config.yaml
num_hidden_layers: 13
hidden_size: 768
num_attention_heads: 12
num_key_value_heads: 12
head_dim: 64
intermediate_size: 2048
vocab_size: 8192
hidden_act: "swiglu"
norm: "rmsnorm"
norm_place: "pre"
norm_eps: 1e-05
positions: "rope"
rope_theta: 760000.0
rope_fraction: 1.0
qk_norm: true
attn_scale: 0.186
bias: "none"
tie_word_embeddings: false
parallel_block: true
extras: ["some layers without attention", "local attention windows", "shifted keys", "gated attention", "value embeddings", "a smear gate", "an embedding shortcut", "learned residual scales", "skips across layers", "LayerScale", "capped logits"]
init: "uniform"
init_std_qkv: 0.018
init_std_o: 0.018
init_std_up: 0.018
init_std_down: 0.0
optimizer: "adam_variant"
learning_rate: 0.000595
beta1: 0.9
weight_decay: 0.52
lr_head: 0.00384
warmup_steps: 492
schedule: "wsd"
decay_fraction: 1.0
decay_shape: "square"
final_lr_fraction: 0.0
batch_tokens: [65536, 131072, 262144]
max_seq_len: 1536
doc_mask: true
train_tokens: 903400000
max_steps: 6497
dataset: "wikipedia_en"
Each number is 200 + 20 x the weight over its row's rms, rounded and kept within 0 to 999. Layers, rows and columns count from 0. The size before them is the row's rms in percent of the matrix's.

# up: layer 10 MLP up, 2048x768, rms 0.0229, rows 1893-1903, columns 0-95
# down: layer 10 MLP down (transposed), 2048x768, rms 0.022, rows 1893-1903, columns 0-95
# gate: layer 10 MLP gate, 2048x768, rms 0.0236, rows 1894-1904, columns 0-95
up1893,103,190,208,214,194,233,199,201,240,198,179,207,199,204,193,127,229,182,222,198,187,241,196,185,211,189,226,218,199,167,206,172,196,244,201,184,188,178,195,207,193,212,171,193,200,220,200,157,188,206,188,209,200,196,180,175,188,195,187,187,234,217,219,181,207,158,198,224,220,207,143,196,233,219,186,157,199,189,197,205,211,197,165,229,223,224,222,220,207,178,190,208,189,181,216,253,222
down1893,106,181,183,192,209,230,232,190,210,203,180,201,189,207,201,192,190,181,154,218,222,205,223,207,179,189,224,199,180,219,215,201,187,181,244,171,205,166,182,207,185,196,226,137,224,205,169,193,173,183,200,186,210,204,198,201,239,241,182,200,183,138,224,204,192,174,204,191,216,192,199,197,192,232,208,154,228,213,217,172,186,207,170,203,194,202,184,195,231,200,225,196,203,173,209,185,182
gate1894,101,187,225,214,176,208,180,220,184,231,216,210,232,206,187,209,169,190,183,222,219,210,243,205,206,222,171,173,218,214,222,206,173,206,232,206,193,162,187,208,223,170,170,209,179,217,225,193,178,198,187,200,218,187,200,177,238,205,166,188,192,175,211,197,202,216,183,195,183,197,212,174,190,191,194,178,189,208,215,199,180,196,207,203,208,180,209,179,201,221,190,194,191,212,199,211,204
up1894,104,194,175,219,208,214,222,191,181,198,184,227,166,216,227,207,187,209,210,178,181,181,199,238,204,203,238,210,179,203,179,185,177,207,209,204,230,191,241,172,198,222,213,177,175,192,181,185,201,181,201,176,188,186,198,159,183,245,238,194,191,223,220,184,212,192,206,208,164,178,185,200,216,215,229,222,206,206,192,184,210,193,185,192,195,202,166,203,205,182,208,207,191,208,202,202,164
down1894,105,220,197,193,204,203,207,172,252,203,228,185,185,209,237,241,199,191,182,182,173,197,179,201,200,181,211,214,183,176,206,205,221,229,231,177,195,177,195,200,205,204,184,187,193,192,203,230,210,199,174,216,225,204,224,182,203,223,185,214,199,184,202,225,243,173,194,243,192,221,200,163,193,193,211,222,220,202,206,216,196,193,189,182,189,203,220,220,210,180,217,206,207,233,158,192,221
gate1895,098,189,209,203,213,200,202,169,156,193,199,228,170,207,249,216,188,191,170,187,220,181,181,208,182,170,209,218,210,207,187,203,160,191,226,173,212,217,201,224,219,169,233,168,170,205,179,184,198,178,175,177,202,234,202,202,200,221,192,205,165,199,221,179,217,159,192,224,228,216,171,223,220,172,205,190,183,195,227,189,188,185,192,199,238,209,196,191,191,207,215,186,151,205,179,189,237
up1895,100,226,205,187,185,219,217,205,168,175,195,167,227,168,196,233,213,184,158,205,205,190,193,209,186,188,200,225,185,185,219,221,195,223,202,226,187,199,158,204,233,179,183,231,216,206,169,206,210,249,198,212,198,217,184,228,217,203,188,216,224,212,178,199,230,191,203,218,191,171,207,200,236,215,172,180,215,182,200,199,206,194,208,190,234,191,171,232,181,198,201,214,171,191,190,171,185
down1895,101,242,202,215,179,192,188,212,198,204,215,224,212,185,230,194,206,166,185,212,230,153,220,167,185,178,181,219,231,194,228,193,189,199,231,194,200,211,182,221,157,214,192,198,186,241,209,164,206,192,236,227,188,219,190,181,228,211,226,183,210,162,208,202,210,195,203,188,194,174,197,156,163,219,199,200,228,234,177,207,205,198,224,195,187,184,149,203,202,162,179,189,191,175,209,204,189
gate1896,101,208,176,190,202,183,208,181,173,176,178,219,210,201,179,208,198,178,178,195,232,176,166,193,164,206,182,205,212,183,203,202,196,223,199,237,206,125,180,213,206,197,227,177,209,239,171,232,179,171,201,210,241,192,208,223,236,232,212,207,201,204,178,222,209,209,201,182,199,193,198,160,195,184,197,212,217,206,223,215,229,196,178,213,242,189,218,233,213,197,200,207,218,191,216,183,206
up1896,103,220,175,230,200,203,192,156,215,194,192,182,210,201,175,160,224,211,187,171,174,212,206,200,194,177,196,167,198,204,217,193,229,211,195,208,159,196,195,204,191,199,167,199,254,194,207,186,193,206,222,228,240,201,230,245,220,215,260,175,164,205,192,222,199,192,263,213,183,197,221,225,220,168,188,212,215,204,186,181,200,179,178,209,173,206,212,191,199,198,190,177,189,179,223,180,191
down1896,103,200,154,192,162,224,231,201,193,174,179,186,212,188,202,196,206,204,225,194,168,240,218,215,229,225,198,175,192,169,208,185,218,204,187,222,196,213,185,201,203,214,192,184,180,228,231,198,183,222,197,195,174,226,178,200,227,216,208,211,210,205,204,203,190,185,236,189,199,238,179,206,202,209,154,178,181,216,205,185,201,182,198,205,148,203,211,206,191,184,208,230,213,225,188,238,175
gate1897,101,205,241,171,218,234,198,208,218,189,180,204,227,192,218,200,174,228,166,170,215,238,185,239,176,260,158,182,217,212,157,190,230,213,227,188,198,194,196,206,202,203,181,180,202,178,192,182,188,218,192,174,221,198,207,200,211,186,167,215,193,203,184,183,197,188,190,219,181,226,208,213,175,215,189,173,197,153,247,210,224,210,181,179,185,200,172,184,201,176,167,182,196,220,164,176,198
up1897,102,213,191,203,189,224,219,197,216,200,229,201,200,168,205,250,206,181,190,212,189,197,232,183,263,183,221,215,187,200,216,201,182,246,225,228,218,219,192,195,201,218,172,178,175,212,205,207,183,211,177,185,217,202,200,163,202,191,192,204,228,197,240,219,225,200,174,201,187,211,225,205,196,217,144,213,190,194,179,212,214,235,214,180,209,177,169,232,193,223,248,211,194,204,220,187,184
down1897,103,218,176,195,190,177,212,181,193,217,234,212,222,195,202,188,218,171,238,204,199,156,170,197,217,199,192,203,187,205,220,223,220,177,240,201,195,199,212,207,219,184,183,223,200,230,241,228,182,186,185,198,210,191,200,207,180,189,187,183,181,190,231,159,190,175,182,202,221,188,229,220,226,208,244,165,238,212,186,179,168,192,229,178,172,193,181,201,177,188,171,234,188,217,220,214,226
gate1898,098,194,198,220,204,208,214,151,177,215,170,241,235,194,196,231,222,184,257,226,209,193,183,234,235,189,168,205,225,156,171,207,201,203,179,199,218,211,198,191,221,207,210,223,216,186,207,203,187,246,180,194,201,193,218,248,217,222,193,206,155,221,197,208,202,197,179,252,176,145,209,200,203,207,192,199,222,226,222,186,200,195,171,188,217,172,207,168,205,214,196,190,189,185,189,216,186
up1898,100,192,208,203,204,198,209,194,198,208,169,187,191,217,223,224,191,236,230,170,193,177,202,188,203,192,201,186,192,180,212,197,212,184,210,242,183,194,216,211,223,193,215,206,212,192,208,205,192,216,211,223,251,210,196,196,211,143,192,177,238,239,216,180,203,153,184,217,208,183,199,212,192,238,181,175,170,189,196,167,244,171,209,165,198,184,218,212,181,200,189,221,195,211,180,187,197
down1898,099,178,210,169,179,215,195,175,211,171,246,194,239,175,206,169,180,203,215,206,203,206,193,224,224,188,198,177,172,225,194,196,183,201,215,205,200,185,206,213,229,192,208,210,212,200,237,223,176,180,205,243,190,197,218,207,205,224,231,239,211,185,186,242,220,171,155,174,188,199,175,167,218,178,191,223,209,189,213,199,177,170,195,240,196,215,178,213,179,212,185,188,190,195,191,164,188
gate1899,099,200,223,201,185,195,201,175,176,208,209,211,222,213,217,223,218,233,194,222,221,188,211,182,180,217,202,197,169,194,205,212,229,203,238,175,164,184,212,199,224,195,183,205,221,182,172,202,229,209,147,196,198,192,192,222,180,218,205,232,195,221,198,208,225,230,186,206,200,192,198,228,215,220,190,194,172,190,230,196,212,192,189,220,240,224,211,197,211,201,214,169,185,193,181,150,209
up1899,101,199,198,210,182,192,205,207,208,194,189,209,194,166,211,162,206,157,193,197,209,187,215,209,198,234,178,203,160,197,222,194,201,184,195,209,175,211,214,194,177,194,236,198,207,215,203,196,213,218,219,192,230,197,187,195,207,189,203,187,223,223,168,217,220,206,183,211,188,179,221,201,204,194,213,194,177,211,204,197,195,200,225,211,190,184,155,225,221,192,207,206,180,194,193,197,204
down1899,102,202,183,252,186,224,203,191,185,183,191,192,209,197,219,194,226,182,211,210,196,215,193,217,211,221,192,162,219,215,158,185,198,185,187,180,178,195,197,216,219,173,192,218,190,223,181,195,264,201,206,162,218,203,208,214,186,209,228,217,204,170,198,184,165,195,219,191,171,220,183,222,222,182,193,199,190,199,204,198,192,165,192,188,189,224,207,214,220,189,211,158,198,220,237,207,227
gate1900,099,221,202,191,210,193,207,185,175,241,178,212,216,189,233,187,191,191,186,153,207,176,219,192,184,188,200,202,203,194,196,192,219,226,208,217,208,214,214,185,206,205,178,200,193,217,187,196,190,248,195,215,217,183,199,223,202,236,198,235,228,188,160,230,189,201,180,188,216,173,209,188,202,190,218,226,207,185,209,206,190,214,185,207,197,178,202,213,214,222,184,189,233,203,200,224,204
up1900,103,231,224,200,219,173,218,197,204,199,208,179,200,199,198,163,206,191,175,172,233,212,218,213,220,211,194,160,191,213,190,230,215,237,203,155,199,192,225,181,211,198,194,212,187,198,229,235,223,191,174,171,197,158,198,158,222,191,167,209,187,221,196,206,198,229,195,209,195,200,239,204,215,173,172,222,185,237,239,202,229,191,201,211,199,197,203,202,208,212,205,186,204,156,212,221,162
down1900,104,221,206,203,189,221,162,193,215,194,178,221,203,217,224,209,200,203,194,197,169,242,181,190,179,215,185,183,215,184,208,173,209,197,204,186,196,167,222,238,228,236,218,212,225,204,220,189,226,191,199,192,206,197,173,223,159,160,208,166,189,197,201,205,178,208,222,219,208,233,219,194,147,174,206,192,192,193,173,196,214,189,208,183,185,199,219,206,221,178,172,175,185,237,223,224,193
gate1901,101,218,227,174,196,199,191,208,218,210,193,207,197,201,206,181,202,202,201,227,167,195,186,157,170,181,179,222,199,235,211,186,175,204,233,197,194,188,211,213,213,218,161,184,232,162,165,218,200,206,163,188,214,130,160,215,221,182,218,193,206,195,175,181,202,186,188,209,211,212,206,205,193,199,189,193,194,190,192,208,198,198,191,206,140,142,214,203,232,197,179,213,172,200,176,238,203
up1901,098,206,175,205,223,198,197,194,182,215,211,156,185,226,184,205,228,190,209,199,197,185,197,199,221,196,172,240,204,200,189,205,211,227,190,206,204,220,194,195,214,197,210,195,186,180,152,167,166,188,201,192,213,210,212,223,199,195,228,189,215,169,219,200,192,229,184,178,190,152,216,197,246,205,187,231,173,213,192,198,209,218,209,174,190,204,221,184,181,214,208,146,211,211,188,200,227
down1901,099,163,185,210,210,190,206,233,190,186,220,184,188,219,195,208,229,180,205,175,214,179,190,212,193,182,176,197,214,203,181,212,198,191,220,188,201,247,232,206,165,175,219,180,186,226,206,177,138,179,194,178,199,224,165,189,197,194,152,155,207,182,195,197,199,203,229,173,185,183,233,220,253,198,179,217,184,201,207,228,185,208,250,180,160,219,218,186,165,208,220,191,187,180,220,213,226
gate1902,100,194,206,195,196,159,220,216,227,185,192,190,180,197,221,199,173,186,190,245,234,231,224,205,225,202,208,198,220,206,186,185,188,181,193,219,192,238,237,206,192,227,185,183,176,237,212,218,167,208,160,168,212,195,194,184,213,240,222,224,193,190,216,166,197,188,193,185,226,196,212,215,211,229,210,200,212,243,226,176,186,194,175,213,215,221,201,206,199,221,188,171,229,199,176,186,202
up1902,100,189,221,197,194,208,200,217,207,219,201,194,194,189,224,223,171,191,183,224,201,210,260,215,210,197,177,239,180,203,211,162,211,204,163,154,245,203,218,192,175,190,180,180,187,205,177,226,167,244,174,177,213,162,178,205,185,222,193,220,200,242,210,214,202,192,163,224,200,227,237,222,196,225,170,210,190,216,200,177,195,190,183,208,186,194,221,165,209,188,211,194,200,225,194,192,234
down1902,097,188,207,203,200,217,199,207,193,239,215,181,188,205,181,197,174,207,199,237,193,222,228,220,203,185,189,180,175,197,184,166,231,194,201,202,216,183,203,181,190,217,174,198,204,234,203,193,217,198,213,193,223,160,213,207,210,216,199,210,184,218,222,210,225,208,202,205,243,222,192,203,203,205,186,188,172,226,180,199,207,174,168,224,181,195,230,175,183,198,206,192,183,201,195,167,226
gate1903,105,228,195,193,214,192,203,187,211,203,210,202,226,195,178,234,201,197,168,222,202,181,216,174,203,213,203,219,219,190,197,164,222,209,230,203,199,183,157,213,173,198,184,220,211,176,168,200,224,192,209,201,204,212,216,206,207,184,195,203,205,247,177,194,202,215,210,191,188,191,225,217,178,196,176,223,219,182,215,212,199,182,170,200,188,188,190,179,171,179,235,208,184,199,224,239,184
up1903,103,219,166,205,201,206,190,227,203,192,208,206,221,224,193,149,192,179,190,199,206,199,201,181,198,250,192,210,214,209,214,206,154,204,180,204,174,210,211,210,191,219,166,190,212,213,197,174,228,203,183,164,223,193,176,188,182,173,209,186,214,229,231,215,205,223,208,180,199,194,179,220,192,167,199,172,184,192,181,201,201,242,172,220,173,171,179,219,187,161,200,223,201,190,172,232,230
down1903,102,222,197,201,222,191,202,236,213,196,200,208,126,192,227,174,220,190,232,198,201,207,179,206,235,231,184,196,226,225,183,205,198,221,178,199,151,197,190,198,218,194,192,170,220,184,208,177,243,212,194,185,213,201,187,175,183,170,180,179,231,188,211,226,201,183,213,185,234,176,190,217,206,190,209,195,200,207,201,186,186,190,220,185,207,181,179,192,199,233,227,229,192,169,183,173,205
gate1904,097,239,174,204,201,170,189,186,216,189,216,176,156,163,186,183,194,232,183,218,222,183,194,231,202,188,201,207,204,205,207,189,231,215,208,223,189,202,172,207,203,226,189,218,189,193,185,228,201,226,190,175,205,214,218,212,214,200,209,186,176,220,173,197,177,160,176,158,171,171,207,201,241,171,205,206,181,235,204,189,207,206,223,204,213,204,189,190,191,205,197,227,190,213,173,212,210